From a checkpoint of a small transformer trained on Wikipedia: MLP 256 GELU.
Each number is 500 + 40 x the weight over its row's rms, rounded and kept within 0 to 999. Layers, rows and columns count from 0. Numbers have three digits each. The size before them is the row's rms in percent of the matrix's.

# layer 19 MLP down, 64x256, rms 0.257, rows 55-63, columns 0-255
097:450499548473499531567484522483525516519461545461468458543531445523552458487515489462409498546457477504478420548463454519577479502521413542491503501586616542506544471474522488557550534564435485491537437484577495511502539551510528502494456516462464525529458524480477501543511417488490449518485412486493458446483526428447526528513478513482457507488494522503557529519521489460512540511536460424535529500511418469502442489478420568495551482455550505452486537516534493437447534423519495485519532465456452471499477496548518568552481452490529521490536454537431549453508538515487423479584524453431485490454573497487500487515500519487479541532459466532531499523552465416499510474437486532533511610409475536475535477426552426445477490521488546479479571501513516554525443533522456
105:544428530555564485591521513524506528466457489498496508463490471451451434486523462454450428509491476456449523520454542462519511520499474517443456515466561528537494415611533512527474536534456467462501527432555472460494520505524482472559565507537555468585554505469471501441461478459461481521462456536454565479452463458423478431488441438520475574515514461465496549473527526469510477580555450492606528479554493533457612590444549490540511523479517557454500480453441515517476565434435508480540524521469488562487535447441517576548499501481452459482446509495487541431520499464489520484529459456474473476456559495466548547514525498520501481520499515488500505467488569477492497503555498501490483454454554433503562459554522472479519512522477481556483467533494420552486421539466511
100:485484512456449569510466562446532490507522517468541526488427490555433447495488541484477542516594472504481517499606367502469547480496464473564483505581554508552475454497454498467452492445513505444399565527526461518529526543507524526516531490521495518457426561521481513501469501532472500544538538466488458488524532440473500522504517512485458510455441431496457528469550491456486472482383480494451568504496475499472486433516443497426531496499513509460450531450438570526567536461510459501503505588487442502585458546508497422498548433494474504488504577474562453516560567490508511522507530490518445536486520516520572412479490468503470486528506576539487544557421450456438515434426497526470419474502549512446504520495463473472455504515555493524492464446484498495495494486464458
093:438531456462501488397473561435484468475464508455517504517425531474487485470477502470407516514460500421521458511457509544415487438458523476476448480531446586509541471568535501410553459492502546488494448543543538512534455572467557419487491424502440520504479449549457556506504514492441445497497469473564466558544502445456559457540443482435477495464493522473525390456475461482490484558537512486522468466430464440415592508523478476442483444427461466514516484478485435417446508529520484514450514515447483493472455478552500484486502479559487525503481439477459464519573521513469524606432471497453533461472528533501453531475556597438487456524435517484486505470558493500487545533475480496483485503504490573481503493512468528478482465540470479492504447455499472524520481504446506
098:507481536467524496481436464478511551539575565542445551527502482536505469442457435527471485430437494478493496473535507568544539459457489510545531546461453453539495563439417520527521522498601560464484548456529499448510459487520509468477523451539516457422509494502413506507444493532458424521530516499487526535548498502506521467457516546507547507472611498530491528545476601462503494503455452441507401493515500550510544501499575518532464485501548585501543592500463492461465502538525466538563558556505537474523513549476485542447541524482456493533505534517517527567532498506604473513420441522471481499503545444575502449552579537467482507466569506488545557432552542477453535532488527438460545462518509526465439488533491463514534505494492544535578492495495444507479473493446559
098:440603443536522444532511496482457492409497490501494462471389499454467482463435514490442557535502515539505508458478514537544431466558472437506433538501523477542528461529502510473490529475492420519412579533546483519416510452478471561517501490441448459513505531408485520569476512525509491487453492531445482447471502515509467465578553462497470514535509527575445587532444508526414561553518485497491437491529486512478497493533520491575450529428503490526542553563501549421582566525550495472487475532501533494483493491533516465539457522468474521463542531518494435474491452566479481437523603520470418492492549523468437551480469475607527515549518510506503507559482537537519454549484479495540521463491533474513496491507486529426496546461482511552435462468457482547545544478521527
098:488467471551553550415483459547427489521436432495509548473552427546485537423517508507522547506478470537481417479583467494577506548481465494527576507494489521499484532480391470519504501520521510507516462456537606513501456483528501483555475542524531572527447482487540473489525499496531497523519542488445580462523503524544469502514476464536461522511505527541475513444469468452507498527509583449405437492449544427521357496483535505442473507440497542556554452575533508534471511528593424535544515530508516557442567471534474539536527555497498458508473465467427474490479498557470464482454504521536507471513487428534489481512504478474575522514497506513496527513450526600500579517503518478449549448504541503489428498482513481472554521548495504443526583552514502525473519476492428
105:497510512525521466481531507563476554508448537494504519590486572508480566561577475481534567484473519426469495469509486567462522506557511434423508445503467470552419467469518466531506446522489526494511503542486466508476515473495521482531446422532493532494558533543477516490436518549521529590548469541496516559481447515500513483516466544543472483495456414491482483495470473492487513532524437510440511493481435535526522495508520380528578466494528491457565554435455559457514519502529553480557490503508451448506471440542454543461437490517593554494489510537545509497467487451480503431448475530523458466515499465482445510527583530487545486527521456509461474522532500543482493588513379449524523520411549477453543520481540506571451599469512503479594442516584444534476525479492502
104:603450556441533556513451533498501478527546413483505541529462496559482524486530463472535385478525518516563483491563501440542462492529524554498505537518442475524449470473454502517500453519527477484464518537504456529456597442494504555491486555512457474437432528495483527502444523543521498472537460507465472500442556489563500526514512587535560494493498532505451452497511493541522492521427487588462485492502475489516472536530518482579474410481463470439524502583454518503554510535573468449497560453399551518531536533516483477593554478513557532555421513520524424431463524508555551437517474560542487531492496493486515460487450463511470427527431478443486515556503460553484503567485483474519518535446532510460556514463525437500510474540544498398487551474563493471507506531520534